Each number is 50 + 12 x the weight over its row's rms, rounded and kept within 0 to 99. Layers, rows and columns count from 0. The size before them is the row's rms in percent of the matrix's.

# layer 9 MLP up, 768x192, rms 0.126, rows 324-357, columns 0-95
105:46 60 69 41 79 59 31 34 48 73 48 73 49 57 50 66 65 28 37 44 56 35 42 66 43 50 63 35 45 43 70 54 34 44 38 47 29 62 51 60 66 63 47 46 41 49 49 53 37 48 60 55 56 65 54 44 40 64 55 66 36 52 63 34 38 53 38 41 70 47 45 27 57 43 52 46 48 64 52 53 54 49 62 53 17 50 44 38 35 63 41 41 57 40 40 53
102:46 65 28 54 51 50 47 61 57 38 62 69 40 50 44 60 76 59 30 75 48 45 39 60 56 82 35 42 29 42 62 54 47 52 56 47 60 48 61 49 46 33 56 66 52 57 45 67 48 42 58 37 75 38 25 44 46 28 49 65 54 51 51 58 48 66 87 47 36 32 33 58 46 37 39 50 31 35 58 48 47 64 40 28 59 38 41 50 74 50 45 42 32 56 45 45
108:50 43 63 56 46 48 57 50 51 58 45 50 55 52 47 53 64 52 37 49 67 39 56 39 63 77 33 57 48 57 57 46 59 54 51 51 40 50 48 46 61 62 56 41 89 45 31 55 51 70 41 68 36 51 53 40 62 54 37 73 63 55 67 39 34 70 45 68 61 36 55 39 58 38 56 52 50 66 48 52 59 35 34 75 54 53 44 53 39 50 60 53 74 49 36 47
102:50 57 42 59 59 54 55 50 50 57 63 61 48 44 54 73 41 52 50 40 51 34 64 36 70 62 59 47 54 59 40 41 55 41 38 58 51 25 39 41 70 48 29 67 28 57 63 47 53 73 38 47 42 26 64 42 63 41 41 48 47 44 50 59 54 32 44 37 70 33 28 40 44 50 49 30 54 54 45 31 31 63 05 62 24 73 51 72 52 59 51 53 33 69 46 54
102:51 45 30 47 42 54 56 52 41 41 63 53 54 30 40 40 49 39 40 64 44 65 60 37 56 32 62 36 23 49 48 53 57 71 45 51 65 37 48 63 40 60 71 59 53 44 38 45 64 41 62 31 59 35 47 51 57 40 57 66 65 59 43 61 63 21 40 46 62 49 55 50 47 52 53 66 53 33 54 45 51 62 43 41 45 50 69 43 46 62 32 47 28 46 59 77
091:66 34 58 56 41 54 52 51 60 69 40 34 54 41 40 58 39 51 49 63 32 45 68 29 47 51 47 37 57 59 56 40 56 19 47 34 61 34 66 74 58 44 36 49 53 37 39 48 28 31 70 39 57 34 59 62 57 44 54 60 60 47 42 45 52 55 46 42 71 53 49 57 42 31 52 51 76 44 47 41 51 41 60 71 71 66 48 63 80 49 77 50 36 53 42 73
098:62 43 46 41 42 45 44 61 36 57 59 41 44 38 59 44 47 59 48 44 37 59 42 48 44 42 56 48 70 45 48 43 67 51 66 66 56 45 69 37 50 40 53 33 53 28 43 37 78 67 41 61 67 48 66 41 39 57 52 55 39 53 47 50 59 26 53 51 44 66 44 40 47 68 39 45 61 65 49 65 41 64 24 55 39 28 25 59 75 50 42 41 52 62 38 62
100:58 58 60 63 51 60 63 56 58 58 66 65 45 57 44 68 47 45 70 37 45 63 24 42 42 41 53 39 41 42 57 35 54 47 49 63 43 64 29 39 36 55 50 65 29 41 50 55 33 55 37 54 44 56 47 52 54 51 71 49 52 43 46 48 66 41 66 64 62 39 30 57 39 50 48 90 49 62 62 55 58 37 52 43 53 48 28 58 39 48 38 36 36 56 61 35
100:50 54 44 58 25 57 55 40 34 50 66 35 48 48 61 59 52 56 46 38 54 66 55 50 58 61 39 60 43 48 44 27 61 56 71 51 46 76 44 32 58 38 43 48 64 32 55 45 59 65 56 54 47 50 55 58 18 55 49 49 64 63 82 44 63 50 64 51 56 48 61 44 48 50 25 72 53 79 40 64 44 52 73 51 39 42 41 46 27 52 52 42 47 50 50 58
101:28 52 39 54 41 46 41 55 67 64 57 60 54 38 59 49 30 46 52 51 41 50 65 68 57 36 22 31 55 62 39 57 67 47 57 46 64 56 43 51 57 25 49 53 39 57 38 57 73 60 33 42 57 45 58 53 48 61 60 74 55 38 48 63 38 41 69 60 49 64 34 41 38 41 50 45 47 56 46 50 50 56 31 57 46 65 37 49 60 44 47 36 33 49 29 60
103:64 47 47 56 39 70 35 26 50 61 38 31 73 49 65 73 33 64 48 59 59 60 54 32 52 61 43 53 60 52 70 38 39 45 64 49 68 31 66 36 54 46 64 43 50 55 55 46 39 48 39 77 29 35 34 37 54 49 31 30 57 49 31 44 59 66 56 41 62 31 48 52 33 40 41 40 36 53 59 73 48 41 49 55 65 36 46 55 51 37 57 47 50 47 53 49
094:36 58 53 48 45 43 46 72 35 60 47 61 55 41 52 39 51 77 56 46 69 44 69 57 57 80 60 47 34 43 56 61 62 41 46 56 60 50 41 47 63 32 55 40 54 63 63 62 38 50 43 54 47 46 65 42 56 40 40 43 65 56 37 61 59 48 61 67 41 41 35 52 40 42 59 31 58 67 76 45 43 68 35 52 52 53 39 63 41 57 70 35 37 49 53 49
091:33 55 56 78 42 51 35 33 42 38 58 67 46 59 45 65 61 41 41 49 58 60 53 47 43 55 46 51 55 50 51 39 64 59 54 41 69 59 51 56 51 40 23 31 54 40 68 54 59 56 52 69 65 72 70 64 33 58 45 52 57 58 66 49 63 48 63 62 62 44 70 58 47 50 50 60 35 44 63 44 67 49 55 37 42 53 68 46 54 46 51 39 36 35 39 68
103:57 33 38 60 51 42 50 51 57 15 43 25 41 49 28 32 43 40 42 57 43 50 30 57 40 60 54 51 37 47 71 46 64 46 41 65 56 61 41 51 30 46 41 41 52 60 72 54 49 31 54 57 52 68 52 58 52 53 23 54 63 54 53 55 44 71 38 74 48 53 38 55 49 46 51 62 51 57 31 45 49 40 41 35 45 67 71 37 60 50 50 33 50 30 48 66
101:59 44 39 75 47 40 41 45 40 72 54 41 40 30 53 48 29 60 44 62 54 73 29 56 53 46 66 40 68 50 58 27 65 42 69 40 46 50 43 30 50 38 71 20 41 73 70 63 51 59 62 66 49 28 51 51 37 57 61 56 53 20 44 62 57 48 42 50 41 52 57 68 52 58 65 51 58 41 46 34 34 70 41 57 53 59 80 44 72 46 50 55 54 55 33 44
097:62 42 44 58 51 48 47 39 44 63 60 42 57 56 46 70 65 40 29 35 30 46 72 32 44 42 34 41 54 62 93 60 54 37 50 37 71 46 52 49 47 70 53 45 45 46 54 60 54 64 38 72 40 58 34 53 27 63 68 45 62 45 38 56 47 42 32 47 68 70 44 43 35 30 61 55 50 51 61 40 36 36 26 45 39 57 63 43 72 52 51 34 48 69 52 45
095:47 61 54 39 38 59 70 41 33 60 39 62 37 47 63 56 62 25 54 46 70 56 50 34 69 59 50 48 62 50 58 61 41 50 63 58 42 63 53 29 40 52 76 45 94 31 28 36 42 38 67 52 55 54 62 49 66 51 47 64 65 39 46 76 76 43 43 41 53 45 48 55 33 56 31 56 58 46 63 68 80 53 50 40 35 46 41 42 66 39 41 51 49 60 47 51
102:53 42 73 47 60 41 47 62 45 51 57 67 48 18 48 34 49 45 20 52 57 63 41 58 54 47 51 42 64 73 38 45 38 57 26 45 34 71 56 64 47 70 43 70 24 45 55 41 59 56 37 54 37 44 65 65 33 32 45 78 60 54 54 42 59 44 58 64 34 39 48 37 35 43 46 55 61 67 49 58 45 38 46 57 54 57 48 30 40 62 43 34 44 55 36 56
096:40 56 41 50 23 68 59 43 54 60 25 66 60 41 48 72 78 44 47 54 36 45 55 59 46 54 56 36 44 30 55 70 59 37 46 39 35 52 41 44 70 40 50 56 29 54 51 32 62 40 47 54 60 58 45 52 69 44 51 45 49 41 35 38 48 63 51 62 59 55 50 52 51 26 42 48 43 46 65 86 51 53 62 61 51 44 43 51 53 36 35 58 31 45 52 50
100:40 54 56 54 27 37 42 42 59 62 57 54 39 68 61 64 53 59 62 49 42 32 45 44 37 48 28 52 61 43 55 45 38 54 63 54 50 59 51 78 55 60 70 55 61 51 62 46 30 24 55 41 71 30 46 26 35 55 62 49 32 38 55 52 51 47 44 50 27 52 40 37 69 31 70 61 55 57 37 58 69 58 40 53 34 35 48 56 55 53 36 44 35 57 56 49
105:51 35 34 55 41 49 37 74 43 54 56 60 57 51 43 58 38 51 71 57 50 57 54 36 44 49 37 63 43 42 46 50 54 51 47 66 55 46 67 58 43 54 36 26 64 64 50 38 67 57 48 56 40 92 34 73 40 43 12 44 61 53 22 66 52 38 57 63 61 46 52 48 71 77 53 65 64 61 55 45 17 59 43 46 59 40 61 51 45 50 40 38 40 52 51 45
096:42 45 44 41 58 67 46 42 37 53 67 42 25 47 56 69 57 57 77 46 41 60 72 49 53 27 51 57 43 61 53 26 68 54 57 46 58 65 56 68 37 53 43 61 68 22 47 72 51 44 50 35 53 79 42 62 56 50 32 60 43 55 69 58 53 44 73 55 48 67 50 58 47 68 64 48 34 53 36 41 50 45 65 57 74 53 50 53 42 45 50 56 45 61 49 54
104:45 24 43 49 45 53 34 54 26 55 53 48 56 36 63 65 35 40 63 40 52 47 62 40 63 51 60 48 60 63 55 52 72 57 30 48 24 46 60 42 60 45 47 61 54 67 46 69 08 44 51 49 68 42 42 55 56 64 54 66 79 55 56 48 30 60 55 55 69 50 46 51 55 47 35 51 34 56 48 56 54 49 38 49 53 50 64 38 40 51 41 55 43 45 39 36
096:38 50 49 67 31 47 43 40 45 63 50 41 63 47 35 64 54 47 53 64 49 48 33 46 44 31 58 40 53 44 46 57 43 40 90 26 42 56 65 60 41 50 66 60 58 41 52 58 39 41 51 24 64 59 44 43 51 52 71 50 58 23 51 49 49 46 62 26 59 43 53 46 54 42 79 40 58 55 46 48 31 61 43 44 40 38 71 43 67 61 39 57 39 44 63 59
093:68 55 61 53 40 56 39 40 43 56 48 50 39 33 26 63 40 65 53 29 33 47 40 42 31 51 42 40 52 67 31 49 39 46 49 47 35 34 72 50 23 44 46 62 29 32 53 36 32 58 61 45 41 23 61 54 66 52 55 55 52 65 41 39 39 49 57 41 49 60 39 49 50 50 54 49 56 51 53 19 38 45 53 52 65 15 60 39 52 83 60 54 26 59 50 74
098:48 48 55 52 50 68 20 45 62 49 38 31 33 54 39 53 37 51 52 69 35 82 40 38 50 55 59 47 51 53 33 37 51 57 55 58 50 55 54 69 41 45 47 57 43 54 46 41 58 54 31 61 41 21 65 36 12 60 50 37 51 34 47 65 48 52 29 45 70 36 45 37 51 61 39 39 50 44 57 45 12 46 55 45 44 70 33 48 37 44 45 38 46 52 46 80
098:56 56 43 48 60 42 44 50 66 65 69 43 33 55 52 36 29 42 37 48 67 50 41 41 43 44 70 60 34 62 63 45 55 34 60 69 74 35 47 62 44 30 56 53 44 35 72 49 24 50 53 37 63 48 45 51 54 60 43 46 72 42 54 54 55 42 60 34 63 42 48 36 53 39 48 31 35 45 59 36 56 55 50 37 39 60 36 57 61 46 60 44 53 72 36 65
105:48 44 34 78 72 60 59 36 55 37 64 69 65 42 58 75 43 35 60 65 61 59 69 44 58 61 47 37 58 47 77 35 57 41 31 48 26 60 61 48 43 41 31 58 45 61 37 55 49 72 44 38 41 45 35 57 42 56 33 63 65 48 55 75 77 43 38 47 28 57 49 41 37 41 41 50 49 51 64 64 44 66 24 55 54 42 47 35 51 25 55 50 67 47 56 60
095:41 41 79 46 48 40 60 65 69 38 67 35 36 28 52 59 41 54 56 32 42 73 58 39 29 58 40 62 63 36 57 40 51 52 48 42 51 45 39 64 36 53 46 54 55 32 32 55 64 51 46 54 55 41 58 66 52 27 54 60 35 58 42 70 47 59 57 33 71 74 44 42 61 51 74 42 67 53 59 41 34 56 27 58 51 77 55 49 49 63 28 38 50 48 63 49
100:34 48 60 49 43 60 62 47 37 65 44 42 22 40 51 46 79 52 49 42 49 53 44 47 46 39 70 22 64 50 51 47 49 69 49 58 51 61 60 39 46 69 46 79 54 42 64 61 66 49 39 25 41 43 57 39 60 50 35 32 53 19 35 51 63 56 71 30 68 52 51 55 28 24 62 39 46 57 50 52 40 65 59 56 51 61 24 62 48 63 49 51 38 38 58 38
101:44 53 18 36 48 51 36 48 30 59 51 43 48 60 66 49 45 45 30 39 26 81 62 46 63 59 51 57 52 26 57 59 60 38 51 46 53 39 52 63 57 46 67 28 47 30 47 49 65 58 79 42 37 62 69 46 49 41 38 60 48 55 47 52 47 29 61 55 39 60 52 78 46 53 51 59 54 55 47 75 42 49 50 64 50 50 44 60 58 39 65 42 46 36 55 53
103:36 57 62 48 45 48 33 78 30 42 71 72 55 56 42 44 34 48 61 46 57 40 45 55 48 53 34 32 43 76 62 68 67 40 48 10 21 38 61 49 49 34 62 50 58 40 54 52 42 36 50 56 39 69 52 61 29 72 50 30 57 36 28 38 45 44 61 48 43 47 59 31 56 50 43 51 59 33 39 44 46 50 64 48 53 61 53 58 67 46 51 33 53 65 52 60
100:58 57 47 50 42 34 55 56 64 48 57 42 64 46 48 46 25 58 44 73 51 26 49 46 45 54 45 49 88 55 42 37 77 49 47 55 53 66 42 60 43 59 40 38 47 47 39 44 49 49 43 59 33 56 48 54 33 62 59 57 56 43 46 84 57 34 50 42 36 67 43 52 71 47 88 34 55 55 59 58 67 30 43 49 12 63 34 45 51 41 62 52 47 46 39 62
105:53 56 37 70 53 64 65 59 59 55 49 51 65 58 41 69 48 37 52 40 57 64 49 60 53 47 58 66 48 45 43 66 39 51 45 54 65 57 35 30 68 40 45 64 57 55 72 48 63 52 39 37 56 38 49 53 49 30 38 63 49 72 40 43 49 50 41 66 42 71 48 57 36 74 63 31 58 63 45 75 50 59 54 61 46 60 48 46 38 60 34 39 63 30 35 25